Each number is 128 + 24 x the weight over its row's rms, rounded and kept within 0 to 255. Layers, rows and columns count from 0. Numbers have three digits each. The size before them is the row's rms in percent of the matrix's.

# down: layer 9 MLP down (transposed), 512x192, rms 0.0997, rows 460-511, columns 128-191
# gate: layer 9 MLP gate, 512x192, rms 0.215, rows 461-511, columns 128-191
# up: layer 9 MLP up, 512x192, rms 0.227, rows 461-511, columns 128-191
down460 105:128147100118157128122129149131136123138129128134091101149166166146145106153180115115130166153168153143161107117179131120166139143124098089105111076121104136136140141108135109111108104138126167
gate461 101:125133104144127122120114107119132143107166102119111153119132123142143130130121131132173120098099105147114157142127179162143149124165121115123117097124144137144162119116161138096100109132117125
up461 103:078105114144144115112126079088147113129161086097072104121146139099111161083127142140151079177133137160135124113123134159081082136144141133145138140128121136124158144115127114107113139127131124
down461 105:138135105117156092160138132148129058132133143153126117112112142143162158143129149154139119089107142139110121153100125115107112149132140183100149108158103099129100121114110142116136188106135158
gate462 102:111172087153092119114159112129165097129093097110149101140103148190148144094081140122144163132122135130156142129159154114148140124183178173121128153123102087137128112121137134129151099133114131
up462 107:126103121129139123114098111159098136129144135135101136128114105171075173091166118141158118148117119135108150122145129093138159081123095102122109109107164158123096152111130093103153151125100166
down462 103:131133105103082134111166127145151158122124120120163144121120158114117132153111139197081127136101158103108127106155133127103154153171148124133128128158135097169151115125100158121117145096160133
gate463 100:197097127155120211107069120116137123096129142112135138148120131083173136104114143092155133136103134139126100129130110111180092177156143115094165130127140089114074125108116120136127130120147135
up463 101:130128203138102091187117142100147127112110080168108162131125164164086152124120137138166154132126144086142101109104141146129107117088088126139140132083139131112120129143136138137110121103091105
down463 101:082108089163134129158148146118174146128134066137164151091129107125103106098106141177110137121157143151074155175109139144104149138122128167148112169105149142145114129134109153121120134141133138
gate464 103:142172100147139129108179122128153169121144118149169141124149095134106089119128132099089143111114146147104147114115160114129151073139164105144159131124123140121144140114078139133163129145158139
up464 105:156101101137084072134108157146106125141132125141125111113125140116102110158138081113146140137134134115115127112130139127124128107133121083136133149164127110142071109118134116114112118167124111
down464 103:146122102157129124148129123139093112113179131150162126160129123131120109113129105115176144070133158146125118142071162139112099116127142126124100168115156183115133109113142155110101109127085048
gate465 096:126102087119134158151151144148081084144123107094109129091166134180135142110132117138120142180124079173126172127104127126115141152096128098143126128149082121091127178135086132149115150121126119
up465 098:108126103141151115112144146177091137110129164130119070107131141172152129129146126139081132135121150175118122138133107099109111135162097120130128119147146085120145133140129149153110151128119130
down465 100:120134088070156149119167138125126150141151147100163133177105128149125113165057120097131114129152117121116180105121141135090098132087141109103127133088138087136141132142119134090116116109169107
gate466 099:125100103136135129109124141132118158131110115135150128132103140146142174155118077106144135163132159143117123143103141126099114149147174136122141113134159148109153112073121131141116121114153123
up466 102:123122151106120120127086119158127157116150099122145126134086110134131118135128111133155096087155114121115115112147173097177138170093146117121151137143139191139139104149149123124109123127151096
down466 104:116071135158143152154131085111123084152156142141098094089141144114116098148153159121125143131154149094132109161118142113137124135109151091131184107148183126097103126133100153125151145112089093
gate467 101:125120148137111135128148139140131111178161109121081168140147059149171118143130118192166105139039128131118120160122141111102129108162097097129111116103145149154147166134111126139120137136128127
up467 100:118128071145123108110154153141102091072090128099150096146149122134109130126125139082117153110096163147111140142102138142116122132136171135122167111117170120157139096172132143134131105125131100
down467 100:124135154086131118150129129146120118124154138121099152167109152126154086132132143149116170066120129143166134081139128108114115118106104137124116136091170095086141139123158077124083135165140145
gate468 102:136184115136128121145109141098088132184078065120148110126127113094147152124109135107127178165108151123140132142151139131144133142134170189151114129116120095138125106091118143125089097094088132
up468 106:065136121118125104086133164142132096121122167095104108110093126122130118104165119133123159158149124108135161161127126134112138112134172142114166138146172143138090115189111108078111169109132144
down468 107:170153126138164132162143142176147112129160153131144123188124192156107123137144126139122148112166123137153119086112121103111110119113124135158117160097116129110159122087091147141153109094137094
gate469 103:132164119112138108135093102125140157112136101109139102112089131114145105104103152130155139121131137108124145117087123151135151110115114112110140133123119111131147097168148106137157105101175093
up469 105:134090109186136150083114156112121119112152127132095135141154128172117122101125094140126114115131146138168150122128126106152097135152169145171157128109116145109089122153102136122140143113145130
down469 104:148142124102125131134111113141139137171166119160176134179146169102143127145096130103084132148123142113119119102107113172115145132096139098096168109135136123138148086084128119150123120151161102
gate470 100:123100119115143131149150100114128081129142155164108125153170134133120101158168154110119095154118143119144139108127126113122134125076133127130107118084108128140130108169117108096140162137120124
up470 100:178167140146134127118124154171090147143105133104124099107095104137092136135131129112158161136089138113136135112095163112149187091128146148124140100143116095110133149162153112136154101152115086
down470 098:138159106119098137139098142114133161142138117140086169156158143155103084094145114128140105122076131124119149140125121137104100148147129115148091150176124177134159085111085109082118129096168094
gate471 101:138115092123119109122094156196133134103106133157109148119107122128079146139141123122158147141076117137133103116104156122134134119093163097114110125142151112130126112099083140122131127129123115
up471 097:118122104141115132147144128169121094132087131085106125121125101163114090114141140088097100119075128052154110125136150113122113123133135158129106121156137106170151099151101100123139169147153128
down471 097:136146110152107122114126134150113117130121124119139129186124088141133134126110164076110178167096126132095159159106084115156124140139163113168109143100114093118092118145177109142124118129097146
gate472 101:144135153086117077127140110067146147150113160109127153149117153118131173116165117144073102100100111152114134074133077101129127112145145122124140078092140088133127106155121120117126148111151135
up472 102:097177126100133118182129128093150162149134116141169122100106106107121102138116155100110096138142076103144094128148119097136097126125118155110120118125096139150157141134107136118100113137179136
down472 103:153158156099100134182177134112101111123091155112093172123129147105150124144122121135160091160105134158122100126128130108159133129141144092166145106121117164112107129131118153098104115149145083
gate473 097:136104155099097143098144097123113158104149132148103127132154129092136135126098113112154107168147095118107164132114102102140135134116099138121176113076120138152121151139095104133129095132153137
up473 106:143098142148129151111142143132141062130167139141134163095093132145150159143114107133151180075051109153128123108145110092138101132115088173133162144105139176137142086115142166154144158090076146
down473 104:103129127107110125115141126093105102103123104150150127129108098133143103123143130148122164125124100143154118116103133152100150129136108176100154144130164094100141139163162180133098140168094149
gate474 106:156151157114101117087142115179172149118118133198123130128112092125128158095122072150146101097134114129112169135160113119114122121135156127095156113109125122134112141115119159129153158129115137
up474 100:146172168136116103121135139149130136100106125139134146135129145104132109116094110132133111121111121099113120131152153172096211130161107100114125134119146130117127153114109153147125124112112120
down474 107:113131111146131116146100125111127110101148104160115148147154157134120109129140167109143145081106115142090076136154095104161129143135106185194078151111076120166157097146144137087167128110142119
gate475 104:145134145163162120122133122126148118128076154116137128137125100145173145133108135149117152102103133135135157090136123128155122154153088118122167150137139135127122125126096172127150141097115129
up475 111:104160082143195151135117151098102104140116113111082113096166164156115167156151106148115121113152139129134149105143110101120190140099162139176127148125106160122146141135095116118081104164078158
down475 105:090139134096104143154102123090160098146126131139146079108147086160134128104075127122181143124128115115153136130105160129162129136138154122160082118144130133116146135141086087125088160131139090
gate476 098:091170139125152135121120141117145136085153162104137121144125116107141073141165136140167128120121113150159123085112117142172148105098139156112124156127138168148122113130132110101113120116124182
up476 102:129116107109154168166120142097140114110165119168118147096101123134091152126142108158121124096093120173109126102133111108118185098116145077152117131150132118107129181137116120132080160135098156
down476 103:131174155141147143145127149088165133117125163173078139128131118119110112132111117090128152107121130120133142105118094133128148148115083118093112139133154144163132091145091139139138107127124112
gate477 103:175117162100128157117129130133114151158131152160137116190113102133113099117119159169177088116132120139151075104124141159121105123128135117161060136124142124117132122123114134136113146090142141
up477 100:124153110156093108138153120096097084154145126134072114112122146145136126127111073111137114137127163125124078126138128151146156144101098104132132118156125133127169142159150141125123139167127161
down477 103:129141101164109111172137117068109121145078105094112151123172158085099162082158113145115113135127108093155155157111148145155124091127126104131144108148141108092133134149122095151138087151092139
gate478 103:122121121108157115124093088121131164099101131108103122095132169140107139130148119131109153132105127130123148124141147179130119114106149124120080175110120125131138148108102131136172140156158136
up478 100:151118157137104128109149117117139118089101115118156114148141129121144138120120156129137108131134150164084169161140181158141149123094120166115151161141099101101079125134129083131117128128094164
down478 101:140160117157118134178084133090114126105092104141088071160151130093107122145155110133132098116100102142154107101152106149173116113130176094206123093145148124104140142136159110165092131129142126
gate479 101:076128122141152116142105142151140137090147091119125141100154152160143131151101119123158060142134098122098129115142137113130114123142131134120125138125148136101095154130150150106114155180089179
up479 099:096128140137113134150106139146139109124069143136144174133139112141138092165135106143081144147143131134128107152099173116124118130102055148142116155108147133179140143111122172127174162141145122
down479 102:177112113146140078108133124154114136125139129136143110144114158120113148144145144118147140096087076107124131094114142140137138132105143172131134112173190117142149135143141096147138116079147141
gate480 104:116104147120159128131130119147117138134144134151129146114136118088120107133125127169139155130168142113104177131154107113128120100092125118142114109105124153122150149100097134132120115130139102
up480 106:098125125131137130151118095130122141135181148128107115108102093120122145161134131118149155102153121114118120088140138099192127131146108129115124134147164116149100103110153146144125144153122170
down480 103:127132100105141125114103157162143168141155124103128132111142138112100144134129081110094134126146099084152068111126159101141122119140144133126138066133134083145061092133141147117155141145121138
gate481 104:106104155105135118102117152149137152123162094168101136155108133137158138117111099144131103147134123145117104086116102148148146135144131142077129144152159128188104181093104150162141173148098090
up481 111:131137132095086109092127148164118135106115137086112137134123117170142089148149128126111147135105153147099091108120135099073128088114102138128068163093188155113159099093083127139099122132084159
down481 107:102150102137138140106134174097092127146148157110155109135110099130142109134145126142088123140147147111115114173118134112139134123134137110110198170143140104148139122131102156187079162131124119
gate482 099:074125158137116143091147104109171145140137139106158127142155142148123141116143144133093148131107111136126135142085099125141138169129150109119137091131159142170138088133095138143104116102154133
up482 101:168181057149083099093133133120103113134127115154131178110108127115176147125126162112133134131132079097173131175130100150138173131120108130096137092114154157171088114134127121147133124115177141
down482 104:101100118148113124138111154117102079133136118149134129142134141097128094144151136185115128126120127135123138150127148093080105127107167147152133125123154111162124155101159107104153130156134157
gate483 100:137145115164108094157106112167128152156137198167106134133158151100153098182098088114097192150124161145129139047124144113112115100128106112117125131179128128152131120113153126167095153135136087
up483 101:150104097143175127135144147136159145061129125148102123133133097157132096120140157094132144098116120111107091114138117112110116114104105103152089167149130117128139119083145115123110184127142139
down483 100:133116114126123182081137192159116137160120126077177132139164128101136151166137128115145144090139143076142094146138147094114133111117115129129113149137146105109126123132107152156142143138168130
gate484 096:094164119134132064149113110157130148133124089099110141154114115135168126089132114107135148112106129127090110064118160137087094152105116147089131162137077141142163141097116112117186129085144112
up484 096:152135108116082120146193116101105145115161104130059115082128173108124128162096091126124115098100152170174135116129132141178114117147088111190152127140115150144145125107146121125138166096106110
down484 100:149137097138138095144075155125080093137123105150118099157128172128099114118145117098089139106124133139142126132142151108102110113127160093079126123141155115119166191130131131108103107170113133
gate485 100:128117086160145145116120106120134173146118131104094158113088120130141120126150101110154137170096067159122163128152123115147135129129112132152141080150086100130137131133109151158126162109116114
up485 098:162157130147144154122172149125115104127120140136128122116098122116126156137116121116138131109148116124105125122128157095176152087139093077089114121112110139084141078107132143155125080062146126
down485 098:120126124185133082115096122126148165092126135093095105125154118143161099149147117136105118140133144087147120172129143113125149174143122140113131110167088129134110151144111108117125143129108124
gate486 104:108089142151138141111100110141146151112110120081105108131095125106129099168128113136124118106134092122154121153117120117119130129121110122097145114146124072157141125104064158111176141158158112
up486 104:108112152124140152118151142147108147110126136178119138149090148119152083113180111105126179108115131168153113151129141139101167099098089073114109095167109119157135095094110128118153107126113081
down486 106:139107128071144118130140135114140118126147127081137114095118138150126175147123169141103110120113122126114107137169127127143130132111130139183132112126060121138122158112116117118132124083119096
gate487 102:104117090106124104130134165147107137079099114148117134146132088124114130151136111099114112091143151110135153131126131131150140120147134140144104091100125126134123086121157114110144116128145091
up487 105:134145165084109124115129146135145139099138122134121109161170114115110096100126114080131134098113115160140132109118099083091166138120159127102138135098116127160179108097151115150137121103156152
down487 098:123111107104107123155132158129134137142124178163144141114168117191174098114090151120129133175135120115137124138133135129106118142100087120116154161134159143116096080122115105093143116160127105
gate488 101:065128088134147141102144135107154129135120099130118119128177138114089124118149153141103087106121137104130132119146122162128128139115140131089163104142100134138152137150125118151067069148180122
up488 104:117115100059098085139147158121119106114150115146107087117126131089120109133096069082119137119128150110097148096118122130116135113129076149142165135170124113130116115108134102115153123115145172
down488 104:124156148141111120137131100124118125128148130121116122109167128107143119074141178156137098139118165137147075150150135138095124127100106109170109156174147178148131140166142099147165147189175120
gate489 098:115158119112131091109130140139148143089141134146136120154134111145135096104090138153141140120093142172093094155177140162138107092123126134146113141092116103162140108169088148123153176144103124
up489 100:146097122083137141094095115105110143160147114096154155097143140087139138100101124129170114081149148147090126091141184102121102104108121131137162155090118164170113110124104102115111093146139110
down489 101:073124145103090152137126103118155137155120094141127173127129114130104140129134118107149132121181143176094136116111104134149128168139084089117124120092131154121162114176138146149150096125119138
gate490 102:105133131158082164103111189142139126112124077146157119118181170155113132148111143132121091130132117119097096126124119131151115110099115118139134129146101100138144080133132086184084079096086110
up490 094:162091151123073106124128114123124126138158163125150105132125126166154116153156127161120099138112121125113120107108148136135151122161156155158094136125120125149108118091153150102127148139193168
down490 100:095138132132121167154104131161095182135111162127102156114118110119116122130131111133104089097092110173141111115116152135103127140130125115119129116127135102117172127127128106157134121103167127
gate491 099:120108095137117132129142186117108105110124108110151140114110107124110132117101183100115106119145136113109181133071125082166094131140115051119115113103134139148119124141112155140127135139162116
up491 099:135156071127138130134129091130184098092128135124116126114109142149111155107088178093136078156138111170119146160081132139132132096136132102106163139092139119129093162108143164111150091175107132
down491 100:097128160119135078083161062135125127100129102122135137107144122101141127129097090122167104149123127142162117123118109094148102165149123150140095128120146144165149112097143145118164118093126112
gate492 103:129150124116152109056156141096112101137176128101117081164118108086138135154153137125111106108122151103128158137145133134168122120144092090141153157156149133133127143128136148164155127134127138
up492 100:146106163120114154132115128110118132124097181100130119110124118144140125145131100103140124087106133084125108133153161116110133145100122140129115120127141139124132122126119146132170088146090154
down492 098:108136110142131129161152164131125171167151120114115139162134160122097147112152140080128113183108094103150129143096125149109109092142139091119113137099160082099128116125123138123122119179136145
gate493 098:137103131146117113164111129113141136107117066152150130119144105123110156145108158110180103092100167160145135193104086127169137124117153090154136132118139169084123137109130123129144126158190141
up493 095:110143131147127118127111129126138108118178091121138119130158113127099148167099146119130118126144105129069098133108131085098137152126145136098129113135135053092157151110109203138088137131101132
down493 095:102112164155108120148136167126112075092100141146153149137116130114123144098158123142136122153130145142154111179104081106130135132171136141123116172092162165092143091125121177110166116173155078
gate494 104:130120113121156141106134144145045157090109108102133091146143144134110136143113118139121144085095120103148176123156118121142118103122152092124086117141122138109169172111171154138119147090140139
up494 102:123126145144133098134107103165089110171152078109086131156160128096125083087153096168098169130134109107109095116125128130135145133164138133088133138138127114133118136114124144161104125111101128
down494 102:144123125182120131124106152136174097105082116152147121079132123104127154161117144119146173114140095159127109125085140126116118125122098142133158137143118100121098092147121091118141158093116158
gate495 099:120154117174143177123139088140122157138141112125114132151112095132101142130113159141134112131106089145117165156107119092145123120196138112125124100125136132162171167119131091124101087101124141
up495 102:103134104124126138152116125070129168116110089117173134147131145103146128131160106112130067169164131123143104145140131101112145149121123147105113112099123166127132090114134155183122159125118134
down495 101:159130137169157127142146190112121122137118132115139076129082154158129085105127128132124130153138145125160128107147141129131128131118153145140169128126089143097147124147110122126103103156140130
gate496 100:102115155122079133132136107129173096114117112080150103116142143105139137121091106109145111139093131137126148149103146087104155172165105154083116148146151117142147123074160100141154095130152112
up496 100:119150123169095135154162096157163098152117100149143148089124066116121136131100108156104152115090155120147136139095142141119138114080130104134138167140145116086134151133113105127088133150112096
down496 100:146078121112103176149137106175108138092146107132133146096169103137197096145146129123145175101114103111119196140064141110106102141149194103117131137139077122152146108156121121110143134149113133
gate497 100:147100125126160119102119127105124082144166122159145141148145132137135087143136134104114125146095121132109141086150096132149084123109135123125112112139146139152128145119167111108149161102095109
up497 101:141135138113170129121142130149154135096091095139142097104157160133107135100091175059142144136092146151094125108106177081109077132105134096173112129136142157154120125134159142115085113123155103
down497 102:072131136146127087124157125133114123088134165127160165113119163118118120131145148151111074084101124106134120149147119177114085134130139167102121138121123100119125094120132139155125162114150141
gate498 103:114106075108148102133093131117138131100183091152147092178141089142144136124124124103152154130118120137118143060169121093135107145115112151084179143144122125164122148107104114153161077106108117
up498 102:107112120124094102151164138107084119111067142113139118117131130134149130127122094104177110103133114145118118148130138111063153114119106129126155105136158159105146139111138143157122101131116164
down498 102:178108150129169142155114132133069128152141096125079134153115149126109139102106151157111060143116131144125109106162148086079157113128128129134141167141116106137160126111106130124089134190134168
gate499 099:108119103188126107104161114132140149122082126129120129122138101131123152176129132150172120137145124138129184150126109134149179066181150137156118123189123123147111125151134145141150161151147108
up499 100:140126112068179133124108138106114117097168145118131114174158145108122152145070141106145097126127119112166140090125085146117097104168100133110138130117157151113111112102102128116083129100118153
down499 098:066167141145112125125149095101158127157124094157143129143094159121130132129141138115138161095147130151102123146135115111123107128152137093164143139105109116144170101172133123114120143085162133
gate500 100:094105151183157102145121145117182129154126169139076094132155093154125130154143164157126156058131129115128133160132153130099169139104116128131100130095177123120099106145100122072158142130180117
up500 108:116121118127096158141145144134128134117143108141160157159133122152140127115119101100114141152122137122190093108104118125174128130122108110079130087186122128167144156154170123129121120143127183
down500 101:100125116157138121084149122106110125134134137127153195136116173099147100112139130139096104122134127147086119142104165092131134160161130186113155136124174141064113124136136108092133118129125151
gate501 098:131081085105081112116149112147133134136110133146100140160106089123128112162133127111100143111157117106124129135165160120093147128136094081145151163147143172127121112090145145126107150108145142
up501 099:126121118114125139137153171122105122143119144105125051124110150165123174121107110128127164168132155138117127126137148135095096145116141138118119146117156096113154122124158161140093093092132180
down501 094:149143136134158105127106124145114117133126122121120172144114127094098098114155141110120096122160164112150162134125167099131137106130129131128123144169169138142130111115103090116142096124185096
gate502 098:134083155108125087123195095095170121137085150131124135122105168136124144106145145167122106104100113095119141132102122143106116093116123126129152103098096127152087129129147115111154120115135140
up502 101:144107149139124111108099145122121142135151089117113132174126126127104131102116173110160148097148150126134132124116076142141126113099100141091076125143144115110136125122115126180129133139142094
down502 100:111117112096126181146100135133116104098151138150164115098161121143139069067138097133105108105131155099112120133167130153131158152162124165106177112126125085160142132127107148135106126137176098
gate503 099:145136081178119156144153127114116144087111103168099086160076148138131146124083119084132133130080104152141127097131154137128096151140123108135135121144187092169162149126101140167070108135152172
up503 097:158140097151117151076117139102099114096100114148118156150091123129147134167111139113146093136135104138124145111114172194124170103156163148110155108147192134143105117126098150121142113158145144
down503 096:121146147120127149196120133128139130091125156150146147148090110107163113146134123163082147124120095146110080172128154150164151172100103127093167164123134135091143111131135119136125129176131109
gate504 103:154159114157151115149142157130115140173126150131093151159089103125126119119128147157092164143101111152120122110131117115149151120080142134090171124131142131160156155117119128164092110121110145
up504 098:094116104119121156123111096100122126126127133104101152131134165127160114144170109184141141112117120160159088125135141119141173093102125137153176145141122102094195132090111096123130121131125164
down504 103:124150089102110111150138156074118121149139140131140133120092136129115114146094103150120122149135107130156109104126122144185090143128150169144102178105163147111138163150146110136082100163124101
gate505 098:079168148121134109144125174086098114109145115073128116125138095136104150066097164093117145114148132142126126135138156147135068148168163145107123117063156096143095141093125125187165148092105106
up505 098:088150149073149108105134096155131107161125119110121149116103113097164105125102129129112128136113089071101115196110083085164110105127132139148125095100156104150137149129157109119120125124079145
down505 099:126084079141126108126095139125135115104113131142103120103106151125080069119176173106132113155077143141138118090149127098133136117104153063157134129156109083092129120184158116123094159187158161
gate506 100:083147085146101149098130133090116113135100118109145146087143130148123122181120125125133145101118158154158127087159098104157137105144090133144135124111107133145150105155160110131128162148119141
up506 099:134136142129136148158158141131144110154108127144110125149140188178081148108119110111132120122089134141112120152094179134105108136197133107123135160130137089140142122161087088111151097110079134
down506 100:152127152126139093145043116115150129175115081096146120141128155148124097108129133108140138166109125119121140142142160136174123138136116118151126129103094167114180093135107124113084138123174120
gate507 102:120121095097164126120111153124167134113123071107079145127129110092072081135123148114103098105144116182136160158129129135112109152145133146106160127123126124133124150158113122171112106140109114
up507 106:148139101142112105152132145142126132160117144114147114098130139174121106136116141138183108182096075123079152143173129143173130128120158127137168144150136115098130143140163154123133140160125102
down507 105:128082105142120147143151107111144135161149121159097157143125109091078120137136142158150131160126155134187139175121079123105116150100104142160131166156153135111120140132157125129137114125098175
gate508 099:151102120166128132135121127111131137114103136126157110108151151185181111111143130134136152116152113129121065116176131100138118155164128118161127126121123109128161121112132141135144112128124163
up508 097:122149078123117170138098109168154126121132109203129131100126119113124149164127128114132148134166135144149127114131155100096111133140088131128119148087155126130136136096140141164135174134120107
down508 097:144117144131118093162099116085132147146122134139173117125129137121135130136136114162136090173101129115104117165146144158106076140138155085080147127142101140136093109168131102113134096171125164
gate509 100:145144116065114141114125126147122140125107109104142107158137117104127151107144115126156115143097105108088150115111144099115138107128132150150128138139104148128102140156116115106106101168099161
up509 100:129101151141147133096132153132115123121120100151092187150130140111155119118101131111173142116057107093084126147083091150121098156114114097116120145121099118129165077154117122115138147131137108
down509 104:155164114153149144145149111144123114149125118107133112112100154161149079164126154112143123151094099136153143153096101131135144107122113106148153109075145124087114139103123113124145117109161131
gate510 107:174098111130111107170082153151101159104124098109097107161140120113136178150084171177145105089137186106114114113129144146108137151118148088139106141135153132119148095110125134126164118110155154
up510 101:109095134107138118124134143112130154129133122132102094127117150113134131128157152087134114115084088099115063108139109130120083101163105162128113136165146165090120113107107138126106158114094127
down510 100:152136118120148148122114124127166172112110091177115138106126135123116107116136128105156112120146129159116161072159119149136131123128123139126129108162083063140126128151123106142103151148169127
gate511 101:104128136147123128099125090126129189114129128155124149149148110119110128095141115153163133171110107133139125148119133139129140145116124151129121128115133122160151118163150084087163116170168178
up511 100:124144137135134108141126169148167125151161083160158155089103122126132110179143085143112122139158140150136166119148124120098142149076121121170134107132163138111141095121171108113172090113122137
down511 101:141131117088143155147152093145133125128079133165130114114109175126138087083120128123118110136133144164156121111148138199110106131117175127116138149143133174129118104117103160111130123120109103